Each number is 500 + 50 x the weight over its row's rms, rounded and kept within 0 to 999. Layers, rows and columns count from 0. Numbers have three digits each. The size before them is the row's rms in percent of the matrix's.

# o: layer 11 attention output (transposed), 960x640, rms 0.0261, rows 905-959, columns 544-575
# v: layer 11 attention value, 960x640, rms 0.021, rows 906-959, columns 544-575
# up: layer 11 MLP up, 2560x640, rms 0.0301, rows 0-125, columns 544-575
# down: layer 11 MLP down (transposed), 2560x640, rms 0.0301, rows 0-124, columns 544-575
o905 098:572416575527481528445447507537469450549493497456438545463583447445556536444538500447586457501496
v906 098:516524594594454388501385469549526531530362452412491538516491493458512576406473524522519395553521
o906 098:506574534354502587507653460468517486490607564518476439393489526518417498578582381569464588424496
v907 098:468477478484564508497468515535504483472506459468627533470517463477521566471457519430466564563577
o907 098:592567573554469523517512532439477543516507502472439446540559503472468472561509402579507388497479
v908 097:525473473478580506486438479489442534558510456553551559473487592516519488528447518494492458471460
o908 097:478571504518529525470548500401542434501451574550501466503480413422462500456542585589451532533527
v909 097:523582487595490480518560434527536445502541508466477506491497548503450573499455561510467473463514
o909 097:526478484475513482498463530434510592456516522465559505445516517546538512517508428509591524563411
v910 099:461592441527393473573453557398425494560498496486487563450477514534371466480467485505505460551553
o910 095:536471537531584495431471430583584459553497502533534467552505508461560511462557556430455518378559
v911 096:450532612475534489543450495518514596540475404524489491516521483524545564542544475401444518376466
o911 094:540561323485483505483557510504466364439522556533525488516444471514554488418509519579515492660547
v912 099:448479525503449421511502484544499549489444472581506546532532602549547512429529498403418509500558
o912 095:532520403498476452529451475474508420465553523436437448419419407491426532548474552524473502420377
v913 098:565471593483437521474457518519606386565474477570519500579503466564466543445436536465467525557463
o913 094:443489529452515489492531491513401554484456569484542481518492556422561533525556415524509460476534
v914 101:449497528544510496469528510485476508448495558539425526504534484543416430502539522595452429419528
o914 097:531507431482420542507483487495405557567522513417521529473432495493501518553511491410488526519379
v915 099:535485540553485540521500502515438511497567569542691475438497476525485537536448554463474418414545
o915 099:436531467490557445476441448434528443498538438472382536583550504464505425463485430491584576592428
v916 096:571451599541501527509489507476561427532455465525475481468460547516509553466510449583524566443450
o916 097:537537515495590524495512435436530513493561543521478441463542545481524472500469567434540483559526
v917 097:501530453547418577478499418560508506523467509524505538492499413521476553489415508541510466526498
o917 096:557435525526584375547477517464510515461515464530428423514492528446486490501550433462507508479476
v918 099:537498487540489545421476495586589519499388469453504513499582487482439574521487522457473554554529
o918 099:498467632501512520540538477379447475413565481508414483365515512509538455475504484437458379452413
v919 097:544482495476491564475468523528587436545541442495544543465548519516585526514460456507534485519512
o919 097:434458465449612475466484452409411540481456520443489451569504519495501472474489622515572552494503
v920 099:524510490451527555618443535424528473485487463502543513515485507454539563530533481494575423640568
o920 096:549506560520469545415576434499488494574538494482396498536546483614478476384511442491422541423487
v921 098:485432487493455550529555488402576444490507556506464459486487515526433464502503553447478565537559
o921 098:470586490505549530394443490606552508431459440487481474539506456534602559496516466496559442445415
v922 094:475438509497540489408526544467530499529370485532556503491484469579531396435551475562496483536470
o922 095:469531427548440568504445446521517448437557477421501486542479612511495545565472653441494498519574
v923 097:466496503489517515473543462459498460488493588550470499492515385523455420468446570464576522487519
o923 099:497487433486501517500464569565468524497525394454501430541466602511530550526541459478515539461390
v924 098:512501515508576466489555534443519503548478434498405424500518543464500418436537468538508548545536
o924 097:538525470502476559461507505572462466496512567543622611519494547548460454549506501561454477490458
v925 098:574528542456497561483509467495524538508552534524505471534392600541557558532518530515382429584448
o925 095:468449428581544477435445572549551526452509536579455516470566453478440453455438483496523495388580
v926 093:508543408468431566460546463502562575521457473511537496430584489624491417528523470512514465525451
o926 093:489440536513539453517486526531530485490502502418552513585418506413530550489468587474465492497483
v927 095:536457537511415539458528496556540461490539497556471519539478516510506534501549503465574494488501
o927 095:441547518470533473518402492459481440447466456383566463424507527508507517479397465500410469484479
v928 096:553503439489506428535441523538603535537569470531554440440559549452537590531500487515451531456547
o928 094:461418497471502529452557472440489534460427523468431544538423522527512504459486568451582499536479
v929 094:506476486469478471433381566467522595531596498499495463562517562457525565550468495516492470542495
o929 095:472524470422473510549659440502393521406470488517515507514439393536472463483560530524469522495511
v930 093:606509420553427610478524498518547581422528376546527581575587541582504527511544529516583557513527
o930 093:412512533447486437536586532502518518531393631480493460462434422459491527461497642489479416464426
v931 100:510446490570493534487514564481466448482515530544597477449494552500524539513539455564524448464508
o931 100:466449443436493525493460469512578506507533475442434544468506535509458448501542586441583541493513
v932 099:540526388471493460444494504440434453468604545465561409477419373587555483446558490599559464378454
o932 096:402449530562462566491519439548589548497483463542457558588498608450482476534452607464465552611549
v933 097:518501484497550599623572518543504505542510486484442525487495507483543520529529511393492469448484
o933 099:511553565521393425442449459468482508468507441510524442484534480583406451536471470506516562501397
v934 098:451511549475517564604529432483442540558489540567412500482449554455506541573596502467386477422507
o934 092:527489503466623423400442545534445468423509491432500516522542403578532510463459529510589626494554
v935 097:519485521451497408495535527473579514469491502583442571516502462496517518497502576573560495495527
o935 093:472506512531479551555574445515480477511591566488512433475450544495469572522443592474478533476492
v936 099:519540549532556476507486514603539453513543468440469527629533492536566519547555551451507501460453
o936 099:498507431478424507476549529492438510480441549532482485411517493522462498494463530545459424525565
v937 098:454518537433488528544380531413499475447558547526544511494536466529521556468511513420542535594545
o937 095:572495417479523518466520473569544544506495453524510498531494579497571447520519490571477458461568
v938 092:444435502572480535556512579395444467576517411509536462533445524477570507578525516484626447503498
o938 089:530568497455474479454500436513476503427453499529488489506490493530421441419449469502444588471491
v939 095:561515541462497505517514528541481426544651533587452437475464414521589501530458530533424614473428
o939 090:424450479555543487473454493492477537485386481454586631518530480517434467496536408414503481481555
v940 098:451521419579558532471480470430496578536509511496516437508501501506403468463549500547515542479516
o940 096:575474511438457453511415496493444526503499522513455566580492531579596478537495484477537522543499
v941 096:521444478511508555493582495477611529568501461513523509469463512389447474395490517467456587522471
o941 094:516530526492512453536456462473469579449453503515450435433451507650533411548527463453604461458472
v942 101:426565519478571552559452412613571484430466545420528520425513522503438504544475462450474440597522
o942 098:587456552560384445473514472372461488592463426531450549609563479420533499412532500533502531499498
v943 096:524457450523628431522549485497468510440593522412550424470456530484446474477503470507489527500558
o943 093:545479476548407504561424451508537507566501473496537545525567468496442472537556497523470404509465
v944 099:498493415500489467444452532495531597376482454467481482499574517587533479493434561579423517465477
o944 098:515529579516596549520538480487582525633523582530564587527467460375476484475558458479569447478603
v945 099:536560493530525425578436527496485425514434428489549541509493473513511466507452505488456524477481
o945 099:456536506504500534420498417516581472505546578457559487432516584487473509502561551486530511504506
v946 100:483448535516464494509506515604451409547515469422569549492533468468531428550521478484464457553525
o946 102:470564417438449550521460521392540590481467536556505413449487529471494493491493544498457517506570
v947 098:400546521485454497547543469507484526507455455491496410483514518496496365513507591573551485607565
o947 097:548545430486500566444458491534474544463509585514561554486468463496512521535471479473494513431495
v948 098:369476494483525420486541528488537578511494496459487454553473583552428451517527516512624521496498
o948 097:607505493567503521500452509540538489466453563565510527476499474487489443516453544466450497492433
v949 099:530499443497492458560422465390479467447562391497522412520362558409524467527560502460549415624497
o949 099:485501516538479490472544499584518511548442548519450498536545467544465536491505624482465557417517
v950 098:539409559529476589501630356480486492549457514486499530519553482526489492513529569516476421463508
o950 096:516559489431522441466450592458558446463510513478416501506458527460523505551480471440621560453405
v951 095:453561422506565519433533592582439622482500491455540501551492580484479553555482486465497463444578
o951 094:515437488516461478484547431460471419552535566541440461467533404504539455504544397455430559589431
v952 098:479460540564443465513448519607464480536500454471486563492497434507524521483463555523535555516456
o952 095:530538466506505468533542507472517572413454585512458424466551455513476510524554596484490437510543
v953 098:451458507502514518570442435409504492544442530529515610489482523447471494577436537523453499459596
o953 098:602571491439582427412514568584456516429509427442466427571529483574492502445519545480505527507320
v954 097:507512443522491520577518460431466492500392594490448437566520465570436465525471490559477376501456
o954 096:569501613482436529482548511562542489510558403474541535476575577456502478510427538529464549430459
v955 098:514449522443507526480544545451546545562474469540528483544657451507498541522547604506467604458489
o955 096:462617456554429530581468543560440472414475512496461526456399561501436553548502478483502391512487
v956 099:554497523489445476494564506387513492602617549571558545523489529448526506513432451530606503580541
o956 100:385535373405564462503466544478502487485434550551516475482462455510484479504545514464466508484389
v957 098:447534566497482538468532592539465594518438449494464480508535490487351408416494461480538531427493
o957 097:518521510487486487473497499494553445504548542481556533433461505551549551591520479560531478492437
v958 099:532465545519444501646453440431454400443537547587540472491427522425533506452468507419486478531488
o958 096:515527550496499474392512497532549534476460449535474447480554433563428589572507383493548528499478
v959 092:553438490559410486539571501453482513520515538498482432503460455503556495518619500462494551461560
o959 092:584434481458596526424521426530507492457488419466410486478595489547412468525433549538540481513363
up0 096:594507495580489452503416432488511488587534448429461448542502436496510526524534479383512503473466
down0 107:535430456439526439466486487499564551404512552459563430508454510460493548485502443562552547515495
up1 103:479522599558559516510504583471489518466518495458493542506587399411467500417439478504375458422513
down1 092:525525493546521435568446486399520424475564471496552407454511523532450555459428491495425415510498
up2 111:530550455400534501510465442458532507503541386413505520547488543447415545461567538444445540516423
down2 108:566528464497480585491492521492562511534459546399496489476545519565522482576503394538536506495489
up3 112:490505484418428596487466564509542532555503509593524498485528435415549472491561465449413479463434
down3 115:479569490518459455557520474492538448584466574459516404411500617459417563461610433475575452470556
up4 104:604523435477503481411554469475583504460506384557445541494496463495397575461589535484445551541408
down4 100:445528544455521493487446498404373505574429520536479481535504533438532446448532518483515493520601
up5 107:534506659514465409468478563492521602484435519543400549523394445488517495456512440442450487536496
down5 107:471475462518515486520556506591561394419433505433464596542524503500474559442452512508472516522559
up6 090:513409383439401526519503463498500581532501534428452489532545523468517443497534516583499633527467
down6 096:447493564550570463478467474443458482515542449617506421499496614350629467468433509484476429540512
up7 104:489531579464459480566433572438517500509618562568388527481476520511538586532397503477408398439501
down7 103:516509516524503421453494552385509499515579457425583471479480449499489533519462558409471474497365
up8 099:426524409461476441495542551417435510470517487517443547543531493450508494401481485469555576486489
down8 100:507456469574476469440451453486510480461577502555541425465568482584502543534509445423460554429546
up9 106:519491531423508488487462461536519527433477525543512533504426488474427573512499452500585518458447
down9 100:566562476467530458493433541496518405567547534486507636506441508587478494603527430523488557560520
up10 101:427495470503535544433519511455562467512477440477497541446505526502381496477473469423489496469473
down10 108:447464470477487456532479441561516425500447458435512487624488614458471489418566447545461484480437
up11 108:435485554398534533453489544548456540473532516528510600426481512392460497474483472468477430468459
down11 111:548485506474501420436437512567487477483488525541464496478449495424468550480529527570431478452381
up12 098:510451441492547600528452472454444465428459506535462557433496508502414475463526438572535451465442
down12 098:520568471544554466489485607543424531482438505449430479536445536510526489462529437446403517527581
up13 100:492594575452534545538461506523533516403550584598392578461438554444461500585511476469618517388411
down13 098:474573434527450539511488517451518533486514501557365471455452538497489519484455484533517587486443
up14 095:417557471462489542454475475426503423548558477552518574522475465386414534455436519422506549541472
down14 098:520551459469456465487516593504530557443550535355586486592536541482498515486399471515503429417478
up15 111:526536476505501508555471589421478532529468450559502473521454519494449503466486496491535514493465
down15 111:525504371445491518499417514402362427476501507602499579447466470508459455547442468553518547500512
up16 100:541519499473537536503438518530565466425585488504516486490469478479471515500423551436465504555510
down16 111:435497354499451463454407578503520515520573529507487505529486600541438451524580390572435548482510
up17 100:466575485469488625530565508543549602562527524463542538523603492543449517413476497527501463534507
down17 099:354493561431507488464456456482491521549410536459518401486452545528549546513482469569506571628543
up18 096:421564529459489428503499461395525464578434479599495537594480636474497493436462522619400579516408
down18 098:451528494535564552474510560498498521598529500517485470479508587561602483536492554347431499526443
up19 097:447508481581508448420494491527545557478518406506465529497417487507558520545431460559520558506497
down19 101:512448540446389520451440545446446595444467533441525491512474470540442461509581530531475488602407
up20 105:496573540466551563475487457417525566351513543569481496491482473495466505511506476571448403454521
down20 103:473537471482455500457441505546587564482588420500502516451548493480578552511468522611501602518581
up21 079:506526601517516580489416556545419492450452537471602481480517454406409569504414475463481471340547
down21 083:377454494532521467541540533426429514511506494473470490458480633475520397449550399559494445510398
up22 090:571452484465491443477536558461566496484520515589474491459478488514457461506499497487552533519543
down22 088:586491577493498476480522469488456484526522512516497483529542485520530466507559512512523576430523
up23 098:517515434430508565421465491541499563518569535484428413533503499480500541426557494493521465443520
down23 100:492389555484524477483541496567573464441473360413493490477451524573485459555421476553489510487509
up24 105:464470505543491528523617463530441509552589457480474523562430423460470432400492529400383384442411
down24 093:554531476482463522544478491562479510436534498492518578443541470548511552518480546582488508466522
up25 107:486544399457475539544431472491491507478461475497441432502523448477467507523511425409527553432494
down25 109:432509489464445558539533486415507489581555465510532535562431442501509462450501494494466560497496
up26 104:457526499469564516403492508446496580455504562491487532510526508486541592363361492546502465484439
down26 105:484438466565472507500454513545480505545552514546557415476431456510595575541518503575468505452541
up27 097:428520511439462462509489536477452606494478476577494564497517503476465529421403479487549553565453
down27 096:438553597419468464451458469567441551528573423524501534494513617465566546432562443389475558437513
up28 094:520524554521456535538464549486506463470516556516434593492584544436511510451516464395449467424512
down28 094:541471528486451486422480535473472555474514490529521453564443606404469523382522409536548484528477
up29 101:407463563425487499493489595390413530502529505559514444532547490516514546479502536529456492535474
down29 107:513490464478594535530475568491503495492410531574563524567519516546411511500432509515462542532493
up30 098:473579561449526527488499558520567483541593453541525536432561397480606614510513448545565450523441
down30 101:468476553502605557571513478499484575473466523491381493605442573478446489440472568539501474503489
up31 096:536467461483362424508592489533539420494493573580585459542511477502469501465550459521508397488514
down31 104:554431521378490444495331474463474565470455509407567457598454556589556524553489424538389512458435
up32 099:458503497500495527581528514484620460461601466516498526501485546524481404389445454560564467520516
down32 097:552490540473554547437474537522494570574498451454495552492568519523514420520418481460500431511456
up33 093:535483529554531486481552636525498566468498478551375519495540491485478549501451533442483424517487
down33 102:472503435495469563557506499507487444583490549497507508567528409479524545453482478497502551478579
up34 100:520472599470530513468524504519516520539421493546419539492478476492431498446510455523447403623475
down34 094:379425473569471504549491542488477571450473484540424511459610592519532502429486470478436502388542
up35 104:490451529448498391451572592419478520550453545524530553472479408433515546440502454478511409589578
down35 097:551540553401530474495472540518541424456471485433383531527463484490488488486504566559497513542440
up36 103:420542508565491544449517539609506478408534457570492487479602477489521635509439466488451520549500
down36 107:528408487477536509479525404513448583455434420516454479525461506471603551478432494508450489546533
up37 088:537506497450421392514471513466496535510525501471487568409422547499393472524502458509506421496459
down37 093:600495527483568471539490547466541519502489493496472458548527627542438449464538536497496443476483
up38 104:512502468483562536578461488505554550490439531548461437403460510544466516534450394496507452431454
down38 088:463449516523465552540491538513473479541516505559466491508546513433483507491550452609578537517557
up39 089:494511466539448567605443530515486489509563486419490536594509459449420553493519527529538517363532
down39 094:422338423469402517464510420466416581558518508498461483595500558510561515490372529561500417531528
up40 105:459457379518436495522430394466575449525549483495550585464496448521394466522456492501329524530409
down40 109:580475569489499465350567485503504542503516419520452444484593500540479515521403458578497526539406
up41 098:424494509533561495521579482473486523484509421561464500444479428469576492478408543450409514500519
down41 104:535435475555547406502530450429535456569496393430465450467469499510537418515398551448523568517477
up42 095:571531508467493475563544538504594512468602443542465455512628479445433553501559479514642492473543
down42 101:598490526517514431589516554489504544464475497533550470495483609505524577457469449507478563430526
up43 102:593435455497472488542440503453480574569456519533520427540507542498659454524444398457543449449399
down43 098:481519472496484521479593479558504513423469520521577532582537561479457493439450493507519452487462
up44 108:495505483513570526503453478484511516531466494547451508444455447500452537510453508491440516522490
down44 108:440487410548511436466493473528520556443461515512502501494401533487500561535541462437445548405504
up45 088:516497505403495526427456552421504550600497609547419571459515546505526549428424548494522527516528
down45 095:483423526494515451478525446468458442573470508477537471491535456488500436456517448557462399498504
up46 098:463530533475550423495584547478499456499558538540494534443524505464472447527519499594501458461505
down46 093:447478447463462475535528509494509509545540516532483492531586505538504530538467463531484545524416
up47 100:480582433516455482474467556502482593416565538459518472502441436567500369431434447567539471489453
down47 095:528505503566570535490486529468577433553501491556439452506413462510478572436567491540528477489598
up48 107:513465579507543480530427475471477500550505511483445477572492510448539616548438487466564497420461
down48 111:386613475570520521398489527543567508500455585544528471526520492487552546518511328484510495511490
up49 104:538583496489440505455438562546523552442466515411605547458493420505521511446543467430531488539499
down49 097:555495495467544604499431526550504400448493430486473527521560495495499502453452508508466537474453
up50 094:490532482483536525522442546528484481542489439512545570513483513449482577427559498469486485528450
down50 097:504529514547484448530530468488520503477508492427486480582388424571529460494487377443581645489483
up51 100:509546569418417611525442512398439500471623521441497468537510454532500448476623504521524582476433
down51 103:535495544561506510460536539557568461507581464411434552522452577531435543500495505482486474530510
up52 093:536505503461361483542516467493416495576501461550401538538501522479500506501454483560464568393424
down52 094:551462427494459573448550482421501503581451473492438409551430452484509493525439504491539550560495
up53 109:512460549527556473494500593463460543515398439509473523570436504447522564449535418502486567623366
down53 100:537524474476518579556550526563525442529596588487509493442525447529518485484532545640558465438499
up54 091:502458596489485482508479513491508389513500523496549506504427504578529534408480479502409533439471
down54 096:492502452562529488513485498515512583478516552513471502631462554550417495528541410479492550446485
up55 107:403494516546618489459508448492491531444515522562423535502535564405499513511455568556485556528452
down55 112:512520440554394449559401564466584453502576510451535499509550441513457450519524506549556534473562
up56 098:567585504579530491364468519460552400580550556526587612530470509490455435523469497390532505581541
down56 100:534445490481528547507478410454499542507515537498432467578540503489549469502532494498462578563506
up57 094:502483506471425530504481531564518544495595496505533476560590541537484481426518505541446506385413
down57 101:495549404544548561404589549551527434463486428483497370547387520430548500510584479477494542525501
up58 097:577495557470438445435517493548442477508578496486544536478484492386499585544548457464550454509590
down58 107:452457533450528528487429447506486439525521531540551527469458585497449516473441560459541514493484
up59 096:538483469468516530538615497513522502504548454582401460425478461533537486495418520432613547402456
down59 097:410511542458463496552459472513479529522509610516434600517459405493486451585431523462405561583408
up60 097:348394524493559571441495516438407533524565418531550460537602577542477474426532507499481426518485
down60 102:572515485474562484413434609480601500523466525513480538565405445460476472523479547511402520476568
up61 085:464446391478426629518430594447562466459508528472592520491500497511450501454462512528510443454514
down61 084:447441561451454487468534426534484469594476434485487453530522502464498521542485542555464510480458
up62 108:487604598427492530469540506400460502380403573604463523444569454444436561514524468526421512481517
down62 108:644513560465456463430515543480498520515553522478443495451459445486475615548544496531538485472507
up63 115:535502534552411444493456428534559537482424530533498512423499476449464583567337461537525565469429
down63 104:502493503556436492563526516575472546590461483533460421471476466475512532497494444534404581490463
up64 093:471513458524599516532529503355656487570519493413509481397508554531561487465348532478501457537485
down64 093:460485439512567528401527439452518468466508612488522617518455445504474510482586472477469526485465
up65 103:564470451465482471393519523568442415403554547530317570484464553482545609473514525514503488519490
down65 102:551529474537471493420412555454483517556545519495498448430530501511508463540499606387575368464493
up66 106:591600475503521464456558546483526423501538488557475492518448395470478475393527497570578514524541
down66 099:437449460482483472492447457465430486510606479482500468517560475521493505511527524465488410512469
up67 111:555560443509487565524524472549464471443382467439481547437554476519485451481382494504469510467458
down67 100:530607487451394594545547478539463448555580520461488457478592484456504483514468567633542426464587
up68 108:510514521409516495490526513402474459601556583500449523435530445501506521501418513457541514452466
down68 104:486455448557532439411484452529554528619402498444448541503372431534570553548550502482464516387641
up69 109:509461465436534534475560427481464417338496565504437566448515476473466564553495468516458450458470
down69 100:569428604576545528522555520489628493476591546534658484532561453508563482411465522462519574595517
up70 097:513582438525486518522433504474575585600424449476403480516488518485498438531499406556510488534450
down70 098:512563592435518428569464507539499456543516440497378526560506421511498561536494455537496584516598
up71 098:514470483486469480494528481417482548554566472483473438473533519484481560491518432491507476552508
down71 104:490446426453477519513481443576455516520387564423474421527467524523525604587422479450477536530521
up72 091:539599536494451463483597494507500499489429497542503431513532390536477412516556534526547542442490
down72 096:529448561477550446461552457492478479374576537468387491491513550511529527552550466482540466528519
up73 098:505498507503461576493549513423439483433490598484425500470557431498447487432473505509557509483539
down73 107:442501522493515478443479509509478485577561562497416411522462529517506516526495445468555525424575
up74 094:490540615370547450507551550479504511513403571548512560498457430520508589544447465435420499571465
down74 097:488421490479403543579549587388548514498586403503516546430489488516485536351494424535471504593527
up75 112:558609575484504527442506433462517454432522579483611462462503571418458430516495454431465450427503
down75 105:486555516489573500429485335491480525462477445521516379523514539446446490489535489423377513402541
up76 099:519460496400538534535508494559512508542561525584413506444474575495449523443515443498492505425543
down76 094:458534478457570441574472570472512474513540509536615477463518579477466588530507480524429494533475
up77 101:490509482569512506449484569514492563447523529532559548452485507479528489474478506464394574475431
down77 097:541540505477433449382462407518515457505554480557580471538537502557492490584505446439502477460569
up78 088:587501461549554580481495471523456506532506421513502511502523494480419494534464569499511496440524
down78 097:502570467460469462481490466507478496544570576445473388520382484473497419465550608478413443510528
up79 090:538570575494411463519425483494509578441418533414555578457428477458421553406453416435502519419478
down79 092:545429462536489526492446541521507471467484482476431508521500521477518500437466508521472564485595
up80 101:524520518465469487527430361454522501503447542428557472478522502453491522501560477405507534516545
down80 098:457526472503484449465555466556481479570524433541505512494565413523532472467502541491494451510446
up81 102:467573488486511500535552516583443531525434501467450573501517472525543596526477455431462510521460
down81 098:530421392459543453492463491477453517506471477530483396515510518467514497496532521444404434473414
up82 096:519481511471548471510487492465464347470530419483484518493449398401454552373527496484527485549533
down82 099:488552435592404545578531539517529521481466484502509408551549479474454484495501498519497530481436
up83 095:554600607497487510539440494434598552449399495491527493566498508517512389492565505495447602496483
down83 089:521429504616517502481533543540504527476451493512641413457518457497465477407470490548476483485523
up84 091:532487485566517474446570519583543505481463547518495536504488528546533544471519440493443441549431
down84 089:531492474450512575457504468459587414479512565508513587549463608504521498452406423557508583529471
up85 095:521508469544545535472576561394446531510515497494446493556476467473510483405424452513434490530477
down85 097:527489524442497550457458476501573519552397430526497389471489449428493422439441399443531535527442
up86 097:459465482470500552557459495519473415431442443528509551507475570521520487517529488534462513480447
down86 093:436517543395494553453400444443517512527351446508534454492494423495480488488486365580576508533568
up87 098:515499490479499573487533551534474466467529507422571488546555457450449553495527507452488451484547
down87 103:567533547508595471486426529578542417490552516464552461469406570427440399526532505548535510484504
up88 095:573499504511410534457454407513526459398525553573504553499553439418443547494496510411380585410475
down88 097:580453474475573534577429545493500524473415526445504548542457587483600459494436399531520449534419
up89 102:591426504458531568472553587535456466536501491450519575448551485523447531538573468538475513529477
down89 101:464452463481520467450367635564467528532529460495473465521446403447385488478488510508513464465506
up90 114:452491501465536501482484547454538486416479516449441570406500446481478535476462420520470464472455
down90 097:555497592515498445549515555517553488549499512493445492512526536453457531444483461465456566482490
up91 110:387467470492507516461437464447482468596440407533479517459440519506540497471506515457441497552437
down91 100:434506402489486471354462394425494478559502499493461468522505500572496544509533446550512545415497
up92 097:462567500477558554398513528578433532414516365377528535534611429499401534432492510484490521443437
down92 098:440417445581481598485445456519460488540467588568436458480449539490457582536482584432454508489554
up93 100:480503480527504492539524418422549463500550479497522509426513525494560528541531448527450554547562
down93 105:589455498531489451546492425510506457425574424565542522586511584511502476453421396422472518439480
up94 083:510615498422549485492494526468643525502565541458562517456513504529519506442492515543503421588501
down94 084:460539550452565538466578496431448501519503583459465406545532529475549471618471532464403483499525
up95 097:481500552525553449468550358516545446467494427464472482467523371435527481437422448578493477421517
down95 104:497500512475437485473549453491484458543442552464496548396535462446454489539526532480533567500536
up96 099:447539447502499461563519583423526534516497450452363473467439529584482483417354425491452596551467
down96 099:527482490475426498596492494501459538437507502459495440472510492405455483512535559412581547430476
up97 099:522552495555462527431414516441494515471492421494419463490593459443515521474359454532412495542464
down97 099:582471470513486496556447489486497483535565585479393436543420500506431508498518459581372510518527
up98 098:517521584476523554492471509437514542410546462473548555487532551517514591579571532529462451452460
down98 111:613497491512502498440488437490484471558488475497497511471507361526514536516511506445494505546511
up99 102:503493550487453535553502456419466466450435550499521496483448405501451577513529482495627439536468
down99 107:428498519540482474489466406496572520452483495448515419573557592500546456473485550449544487559498
up100 099:491541472447421504478485426569550502487525393433519447463414518397499567499444471525425509397491
down100 098:534484537449446417454551499513443552475495495530389517541539579553462521478548478608536477477515
up101 097:510539591540466396532537537496420511454512382465514508557446392521523588515489481453571521534495
down101 101:408540533474417429441528499533509492443443504447487472474465542492476480499492445474513432563591
up102 101:540480571463457480399578509514548592514600575484542606444515443473440533499491525465523476503462
down102 104:454430565516566453579521485465592488488551480475532453595530603556526453433547483443453429534498
up103 102:522640561432438530459467436504575514531507434449526494376474468439527556445421471489436487438499
down103 103:518531551437522532552539463528533554461395478527476560550499587473514472457484474493436620479476
up104 093:469439506497533583477501583495501499542367491427488492427498500463376466471475538574487520387460
down104 098:496381454472499503518553452454576489544560457477482467601503606471575450544501438440470498478494
up105 105:569482546562511614408504503487644458431467444503508552565526513544557573330457513486463425473488
down105 106:593453425582411488476540513464523543497507489585532499619491489466429471462538582465511487514512
up106 101:603530528500405610506525559514431545481544520517465487502569409439413503406526470531506479528470
down106 102:489548453425483520488456429423542481555420451447522561534401512432484540452465461547547478515514
up107 096:468493514530515530485483469517536536476476506495504441498415530476547535451450562537366556544489
down107 090:485429469442481480480451532520382491540496531467439602518523447431448499534568452497594529555532
up108 090:541486455522478519467562571540439487464507540473509484562470552474483502373583515561509535463512
down108 102:479447421536455418501447539486550469463476475452391491478565478595542529534576475545468420466630
up109 087:474554511488543467510487501428579463544425515566388508532477503510427515389586448447529546553537
down109 086:492440550452582499538594452491451445517496543455421471609526588475611491568489537534473511456421
up110 099:502507497491491555501509496547595512349595473493515439556519402481469439450588536515420435475479
down110 102:450482543480498506441485518459465482648501523619524536439514541487619520532473479484536509471477
up111 100:446581405460446541534552530509546528465482587475501583548565494456413533465569487505540505509501
down111 104:502442442566507458449463524497449519540507502519523604529491555543450504480433512562487495466537
up112 096:553544578433469431529466422565541471485455480471517481531402471542486570519487449488435551516422
down112 103:465423530510510526353485458514430483516556502462509547528467379504444497485393469521428517509559
up113 102:501518499519506461579557512521482527469553456483471477490493446550461528471536507434414497522397
down113 099:413530472446410528521549473442461531533447511451486590528514534457484551466493537493401513595494
up114 105:565513497513501514550439482466499476542595407471455520475529503500426549469552387485565418550441
down114 101:451515534428477484423568606544414573551590449508514436548565538426503509537631467472490510483570
up115 100:434544538479505510389498544540535573524533433546575484500495525520527507404461551454501509520477
down115 100:488454438556516420453438485564450442485435467411467592566536468424473473516507511477411494553537
up116 109:442525556486557561445450484515505455499550577591485650484423536394492522519459496525530435515486
down116 103:407512470570452506656485545492469559563463440430484521473477468385474508399533448407528481454468
up117 085:544440508562552487511387537495512570510582501508593560407504524465410422502535485458507473497446
down117 093:512449452494443522483459521500493461524549451474446514569542572583576454565461435438553412560444
up118 117:378536482510491488465584511503509422502517418432518583487560479539498477450422522439490430503484
down118 110:547533491528545497486524471594536539343532521565471510577600579451513529499520598543491463495491
up119 099:483535525468512523504560472539485566486481525562405476533478482485480421526407468421450516475447
down119 102:510443506506428499436505469485528530514518482498468538488454529513394499482537384610531466487448
up120 083:475509535505553470492498550540462527506490448485518557487400525438474522558449478530477456518517
down120 077:442511486530534520504504533447504514511481473398436464434456389470523613544515521444505478524506
up121 100:492589511436589526439553596458548475457516481472546563457431494447461373463491512487513499499446
down121 111:506472525567441360514485510535432416444512457485467523518582654510564374537506412519524516490458
up122 100:478454411460496504572607592517430645514472527461489557509517532525453490536460446591478436458531
down122 101:505437487525473571522359553510505416572480562449501542467327579494519510490449547507544481462564
up123 105:394528649422468525508604555408427502503476347550446508494514436524488428559476520490563519441544
down123 106:531443421556505541526483546541507471507507561463504479520465438540529462494487488551513506464517
up124 106:542525471460521518449520575467524541607473488589459485518452483481439501472449452469497416524473
down124 105:483516534572519487578525560493464600496395542518448396528525577551423433513386430553477577506512
up125 108:466634543471530615510543408501429492433525476391597529488531501415472463510343478446391485418506